Weights of a small transformer language model.
Size: width 256, 13.3M parameters.
Architecture: LayerNorm before each block, rotary positions, untied embeddings.
Each number is 128 + 24 x the weight over its row's rms, rounded and kept within 0 to 255. Layers, rows and columns count from 0. Numbers have three digits each. The size before them is the row's rms in percent of the matrix's.

# layer 8 MLP down (transposed), 896x256, rms 0.109, rows 109-134, columns 128-255
103:153113050181115137134169130132133129150111151147096070116106176123144117119078132118115125128170173146142139099093136129110158137131128142120133125139096121132142127158102139106136153116113092102140117088154121134104070075147147099149125134100112143132135145147178138136170136142151148152105155118106086156126133178130126131116127113127107094131129134131132122120154114142122181147079
105:122125120181142136078061107161144105166113103119126146128133143152165142114176091123135127099090123143145144118150166139116105135127135126137096159076110082138154132109131129124110113160098118113133130152131072104139137162128197146115113103123136105115120136110206119138105146118109082176148118150126161108104135134108093121112079145116161117140083128140135134113108103129145096149093
101:099106154135108163131125170133135129113171112136145162105142132124099155155127175117159162100137122121154126141143135121155177125158083086172066158112137159138136129127145105130099108111095107076153119169118182102103143120122122068129099123128142100124133123171122146086109132186122111115186135127130101137151130160163124132134138182152116116158136141117097103094106133134146139188140
098:122120172086099107146135177068179151114137100114163107130099144119110125121170119150124085087120127123099118102131081097127129144123132126144088131156131126151119146110166117112139121093151103148112134117134139141126111095123108103096154133155124137085138185158128133119131092170120152144072149150130130149139112166112167113154096152133129103173138102122132137141123102133104120103107
102:141106129106154166162108143147150122118120095159094142125115108136132121113107104098145138091162114168156142096143130097070114105101134127110168131121147124128156108137134136126133136152097147137131157135124149132160092095124134132128113116120087176068117157137175152109096095128087144111185111085132109155112136102096112127156119119149111155115152111104146114132133157151136164156127
091:118122123178120125102117143135086088140116100148125137096079118136118142115173123130148136152109123101133106143137170107156141105096092164172147125114123114159131163159113158168151152111138111155132118099154100139117112099113135168123113084130145109140163102111111112137096113107173118145120113112067129114087118158110116131154122138151123125152083133141135160147134158109126120122148
099:129065169086138147147123162094129135108182139146125155126141097111101159108127138112120130120130155165127105106141124125147150162081113127122143093094112110140142102128112092124129136112162111117108097100144094146139127128136124104141109141192054157127109167106138152095069122161205133114143118154130128127093111092159107131148163107125135141118123062112155139165175127158079153114095
099:091138145163103092116138165113157134078116149135139103128090122134183177136164109172118095143107136099131094084156101125102110137084117136158143123119104123136156125131133101143163101129135139151156142097103121159112150130148119119087111122115140117118107101126105168127151133101107156152116127128137158153136106118130154094118123113146151145140096148123131173131138099113113103156153
104:166117111155128132103119164123148142165104138103137136172150128140102175095136149091127155110122145146081115110121161066117125132202119156140142151110150112097119110108102103111150135111148123087121099082132127169108118144121130127123167137093145147087114157163108098112135094167096118122161128174104123139112108104146131129133159159151124144165098114152150129138132150129152175138139
106:100122142125136140103123104114116150086127149155146153125105136129146147105141142128065130104078152066151109111120081087110098119139146113126107128118080121111153107072115105120134107088084132142116141143138092139125121088112160126121101111142158137132109126116102149165163087130130137124175102144167122136113125141168125131111132150141099146167102154108131098142140119113122101134128
100:084141111090164097127112152124139081093109171142142119110135134179133132157077092137143122112132203118180115143153127110139075041140105083132163127110133135151110114105127092108156119139150167157097138134137142135114115120144114121151105142120085089134115146158180134129146146095122111119149158104141098165112131147159147163131113132138160100149110151139100128120124151110144171102117
096:133101122148126110134126086094189128103106126181090126153131120155150151094108128159124151150142135111127122112145156130132116136123134103102154157170149161131118142140114151103120136139130131143124176121121157101140125135117146078079123157109129114107167122137180114146105128156088088091126165154170128104149152118138112124079137109107123115154099111144161140115111144159127130122127
102:083131152139117160155145092149124138138104145150157083153057125134148098168137128110161193174084128143115161113138148104151135154131115108113151110147150111153123115087176171121146148117124116142130129126155115123113146074074122168098075187153084117107148097107153172151124093133113091098143152136155102139116138106142132123146118118156100085140126123101127147153085161182146115167076
097:157136127124167119150104103114159098114103109087113073126121140153176114186121157142101163113093131134116119117144116162069152160153113128127108120136138131077142129124111103140119132128162126134136132180112120110160142059164102162108154165095160098172095120104123110132157151131157110108155159147101152143160159108171150112087139105128124111108141095121130108143149115133113132122161
106:122121085169110142131107099114138117135137118175122153120142108107115143115152156111112106118094167130132149125149136119078114138100113117130141076149093114111143136124116103154161104131146099093105176132111098140089160155116115110123117153119153136135154146146162137151086111155133133122146134107126158119088155104171129155119087124113106131080163150113078192120141122114074144146110
099:141126120141159115085139111160142120148114137098114164161147136115134164128152125176126141125159153116140090123131116119103104104121070087113131129101120122180099112136181115097116120101175117126092098146163080126115147176115142147083092136147107081173092128133105124157118147147140109139156111117096159096120138128104117129073155140120098112130112099157146123157089140122143158141160
099:088130138155073160147165149105152154149143142132129087133128119122135142117139113114137181119113115140124150121141136098138133144150161121058148168178107110098124117120135129110140124104154159156108181158116112110123119095167094116136093097161136107134119114124154103124090112125098112157122137129134140131107130173163104134123156172104142155123113135135101138067132112071137139151072
102:127137114172144149093107142116125091093101128128125119128152128149156122145135117096124133055124111143155151145105127153151176141107118094112116068116145172107129101184136135100135135141114165159103097124084138093149143097146132120126090126095138098144098130171123153117082128157150122119102135123141153135093109134064127124153163123145141137125146159135102120113112122157154152134136
100:113092129104142134123124112124095135118076118119146159131168112108168135131132148131066113137105132099087201166113126148134127094136132141135154160126122150134155125119133107147097103149148174142112156070121084115096097152100082154152142097144090136100134148117112115116097119142154076099133137137124152149122121166096128130150132103138158160149129115150108147134128125109086088117141
099:144113120143136124126083128156159109141127165144103138124158137136102182137123116123123131145108182145146122154129129159136102105139118139180122141129121108134141166114124146156094162091147075126115092096094100127127148077111111115117111113083115109092156114115105115113136116145135105132121121059109092092124125116186128102125158134138150129123127130117154175120122095145089106171094
104:133179120153103160149133141112134101105119117114156162141135136123117102106135165116126125141117121157141123132103099126089167102091170153170157135138108134140137130126113146127127122115146118170119147136144124087169096096153169110125163074159115138143186105156119134132129159123104116104134100132123151156128123150158161076132139104188121134121134140138100123097082125058132094149212
105:120108080150126176131175108088164136073146131087131140099136114202098105172087134152131144142158117138101143120129121159147108120090126113115132103102155135106099122125181132133140137134143178082095135175163123099151133118141153133124142107132112131135125125176138147119113126170129118164127151175131140107131126132155163153127129118103150114146119175107129137115099122124105089120133
098:134132131035140090144125176108135177150130108151103148162129151122107112166160166103132120118154128155085129114106134089102165143135137162128114137155148147118130116090121102123113138107069124142142153090110164139114104135120128126121119090134122158124162093158121186118124094114121139100099169128145145139144155144125127136137125180140091143155132119113091146109127107104127067104141
100:132121126130132125143150137131126125086143095089139084137168141089092107155147136110123130140130105121111130110103125112121152149097150131154092132134110118123136140123161138107118116074148159119137139146160123157152144107164106152156106117113118094152161142164156102162126171153130118127127132137148067182123086120105119154085158130091114121131115090116128099116111158144084138130094
096:079124117205138087147086126076101136117122115144151153145131145136129109136140143121134108163137136136135135105121173135157112171135115107141147089055107089154104113104136143115109100114127065141178103119179149131159125135121120147087145094135106085142165109096111095137138135137165095153121149114143137148118116104151179129155151131131125123167151132160104121160171115137128201126131
103:132118133126141090148088135126159160111134131094177122135158164118167082143172151126154148125112119177121128094135079139101148131112108123115141106141121161139147119151109123136149125153120149145138112128086151092147130141126120144137130128059094096158122117140111175149143137120135102170142091133135110130127091129137100146112081129177112120144144154114132154143116098092097157166108
# layer 8 MLP up, 896x256, rms 0.103, rows 110-134, columns 128-255
100:133142114167138202127140128161151141115136101144124102065111160105124107135113132091110148108157139159093137146140140154133155142108117118172088148158109143151090144113106139156129116123089106136136124114124118178149164153143134128177110121132078126092108102142129095134122148120118174136056143134091114153074072169092163132109111111122129147115120108143126131142139109179135159145098
098:113131107151140156171167155114151097153099120168149077131110142085143090093100124109159138168116160151129128169113123145138159122088080135120137130106127128145162156121153150116136124134197127147121151190184113127082108136140135091143133152115109140116120122133133119107125101111118133093108140126159150122084097172113112144148157098104155112103077122107126126133164092133146110129100
099:128158135133150138117137172098167105127107100142148119115122169109101185096115156142118096116113134127089128109128139083151108140149106095128133157132098140146125118098141108192136145118120138123134083112117150137134093160176174124098149106147165131147113165144142129169131132168074126127117102164123132135134141152178177166155091098146110130129102181101106131154167110126160128089152
104:072118129159093121167117130129177106134163144100166150126128128107163169136108136146162125156135109153105100098125107123146143163139095120168156103126123165105088073111118097132110114125134104131129106127100155156137146174103111149122130097135118131133119102091114128175122094162155107175094127099169140116115101150138130119146076134132144074149102124151161122109143126156086125140111
091:131140136096155130159144155096128142138135181168146166163189122160161098130072131124157089122147100138135148100190142173106130162171163097101114141131144136172148112129154121112076094164134137126143153102110133140135096176141097090145131124140116112119134146106133134128171131120148081122145151093164137176126118145116132124134153138131111107117137165151120108097074088140125109122092
098:117156075085158103157101139151111142192152140133106149097110118146136133131156127112114115186116093079148145120134105148114127117124091123146113124138174130157112134141089133166140140168107100084153123107111173116103107107160117151106124086116153123163112115109155065088158130160113127129096152096152118135136104111125128099103104141187158123133159148117124053104120124097142126115122
098:132135130102163151145127131151151122169143145199109103113128113121139113185129085174127132139139103106133117124113121136142108153128084164170115107144107115104145134149139126128124151127145114112078189113086098135104102113102108131111138151115116149100113104136162103128106116177116099178148110103156134134141106122128114141166123116106144127101134144107092184163096105127163109115125
103:175165131105154140104152145099161075072146138120164129062154133098122112142157124092125105155117110111141124144127138134155133182162118132133120138093165143129157106144131094080109167149151097077124153109065133111135080170123156143123119119107159109125137097138143107133124069137087146124116139122138165134123112080117147133159102133119116174128097096149139129099139138149106115109089
100:115112147134155106105176112099123091099144118186090151154131143182143146117142124165105123086152157140127103119133121098169095163176147106147137126130084141168107122122133128137124105109161156150128129177114097173116129175116138113087120109111138157118104145114107099165131105149113126122132109131146136127153147159109092140121121106162129127166085131172111138130076120119111107095134
100:130096134058119153161109156130133115111176135121093162125108152128152171173123102124160104101134128127143155148130159168154150104122100105157128136121178159138088139137090118133169148120122156135134123142112110122150141106138096137151150121091120112203127126113100067136123119166103141095111145151142131160095143144132111164162126157128114122116131074130141133067145142151147118099175
094:107163151144134151119108171098104129129104169097161139094136112142117100156155142142129103128141136144126137139140111144114132142130125145164083116125107100121133159150135096131118145144110108101088127152155088120076104137113137105171127166146124094095132093122111108123115118139116144088170133099068119107103137156115135103134113109137144145070144122132169149154127116139131092124131
106:114197181147107114108113130147116111111128118106087167104100130135131132172120134089118101157158133100123138098170160126176142148097106120109119108075128138118095127131101113166133110091138127101112132121159123164173114157102152104125099122080154080099112177129166134133119148119154150123132139083132156173116135166157143117131082112132117178151105110112083163094162105145126121127141
096:145164117093129117139178119168129104131168154131177127119146137131133164113158072150139122100121118137092129157133135154098133160149116138141139125108166137136108086090105141138105135141142145100089134137107123141132144156139143084165153158171118168131138159089132108149139113127099135126126129110162143132146163141116146141125127146135138111127110134095135155122161132119144116136162
108:167147168130143120114201115053148112158139129148104156098145113117139138124107144141144131138125152079114143147072138134106102186095125100089126124093146161135151131120138139136115106175096160145147080122103198110109118105134099106124130152119133152153112193102124185168129108121127130143141144184135132141149047117105104128134145158125099119158118143100155135145140104115123139130142
097:142090137111159152151116105105123159131121098093145131104116167138153118173092129125114098103154128092133152175097104074102080130142156150138105072123144158142152142100074142155136128128095105123127138114156188119162114096115102159136109125125109154125142162052113145091115108140117116135115098161195104154117102108178110152140142133144110106110124092122147178108122139141147130136132
096:094143156110141150137168167127149156109082124143164149133161092118144161075116094150101124149161091125146139132161122151113154144140125117130156155108117106145136121093095088175153137156132110113114127147092140130080146132126118139127147072116135125146116111111137145136156083086099124116099121143172135110116171128153136147123180135115157145172106176122117156064104152094129129080165
102:098121109146169142127143122154126133119102146060124137109115136143100126119111144144125105148132101111139146143106130094138117121168088132138140161098116047137114114104117158142121123090150171132135092171091118151109125096114133114113110161151124096140111138077105118094115105080160140135131109109125125100134102142101115129075122103147142118131159184160155118152163155091197180109117
101:148117141139145140161094165169145129098136166126140071137150147118125112128159146113117100092148122133100072095114176138099145130139118110151114125148107133142151116170087121127115088160144143124134123110117153097135127131152097143129141126098130134136106155090093117121170118147148144126108148144196118130105090091107122107134143164154132068157134162116119179107106138133124135169094
099:122146076093151166054134152107100087135126180146160159109129151109160145081106133147123155148131091126106122094125117071130152145127167142144170139090127105110155098131129140136142119142139198149151132079112109170114138165143143157129167184130140135160124088099137142114128159122149122131143105118139102149101171123128116121112081132103157104127136127056121132140136141146145127174132
102:144169076106172107112123120133119162118109167149112143111103155131130092149108141179109133175106138132105135133164140111112116138120156125141136172155141174130130157103120118152128131172119141144100154162188124086113076110123148131157079107176150083120129104109122148123145126122130118119159123138119145170132101165120140149114120105130103148150110173117116141118109088103172151166144
102:102112125117131182097145131114166156109152098142114138123091118126158157156129150108162139130149115106109125121133118177081097154170155100121129076130115110137091156130134125169121094140104152114155109117137137101126146148123129105151118094108164142135111107200095119127136145148149130102071158136160166151151161149132165116116092155128134112112171154132151128115107126117107105155127
114:158099115124115103127128073077106100096106114130155116095124112140143139124099107123142123136114096148144146114086143149113124069121111098125110127132190159117126113126099127125103112118095144115128132137105139104097105109119121144109146132121102106121115137113104176134145093131135101164131116145161195091170157104124125102172169130099112185106105157129159135115139119128121096096078
100:116128120160118114103117149133133123106105156085141071150146072111097134154148120129114143140142116105108112188120146110092104115145141165106106092164149172110106160138140136132109095114135148100111139127112140106090157103132129096137129122100150104136087138143135161112157137134112102118120145121123153137133083095119106156119152102111130092125125128091166148130157143079102159132114
091:137085145059099139095114154096104098170147096135130131099109115145074174132101161131113099116109121111141130123183087095114136096116139133170103109104105166154157126119128137138136143136148165137127090176132145193118120152119138103150137147105111145077133112096166136130111115158103164106125141176103143145064153159091145137160108119084139137109154116063121148112133138122138157102161
103:166175121115103132135106118102125107127157141117118142087127153150157130099114102173125145121156106098080105138099134172144150130118142076132165124144114143115123133081183087108106121115141098107133119104115114128121149152116151128117120148128118128131113136145110097114148108121113101170157153140082150095142089139136129147149123116117083170166090133186121107124109137118129138100066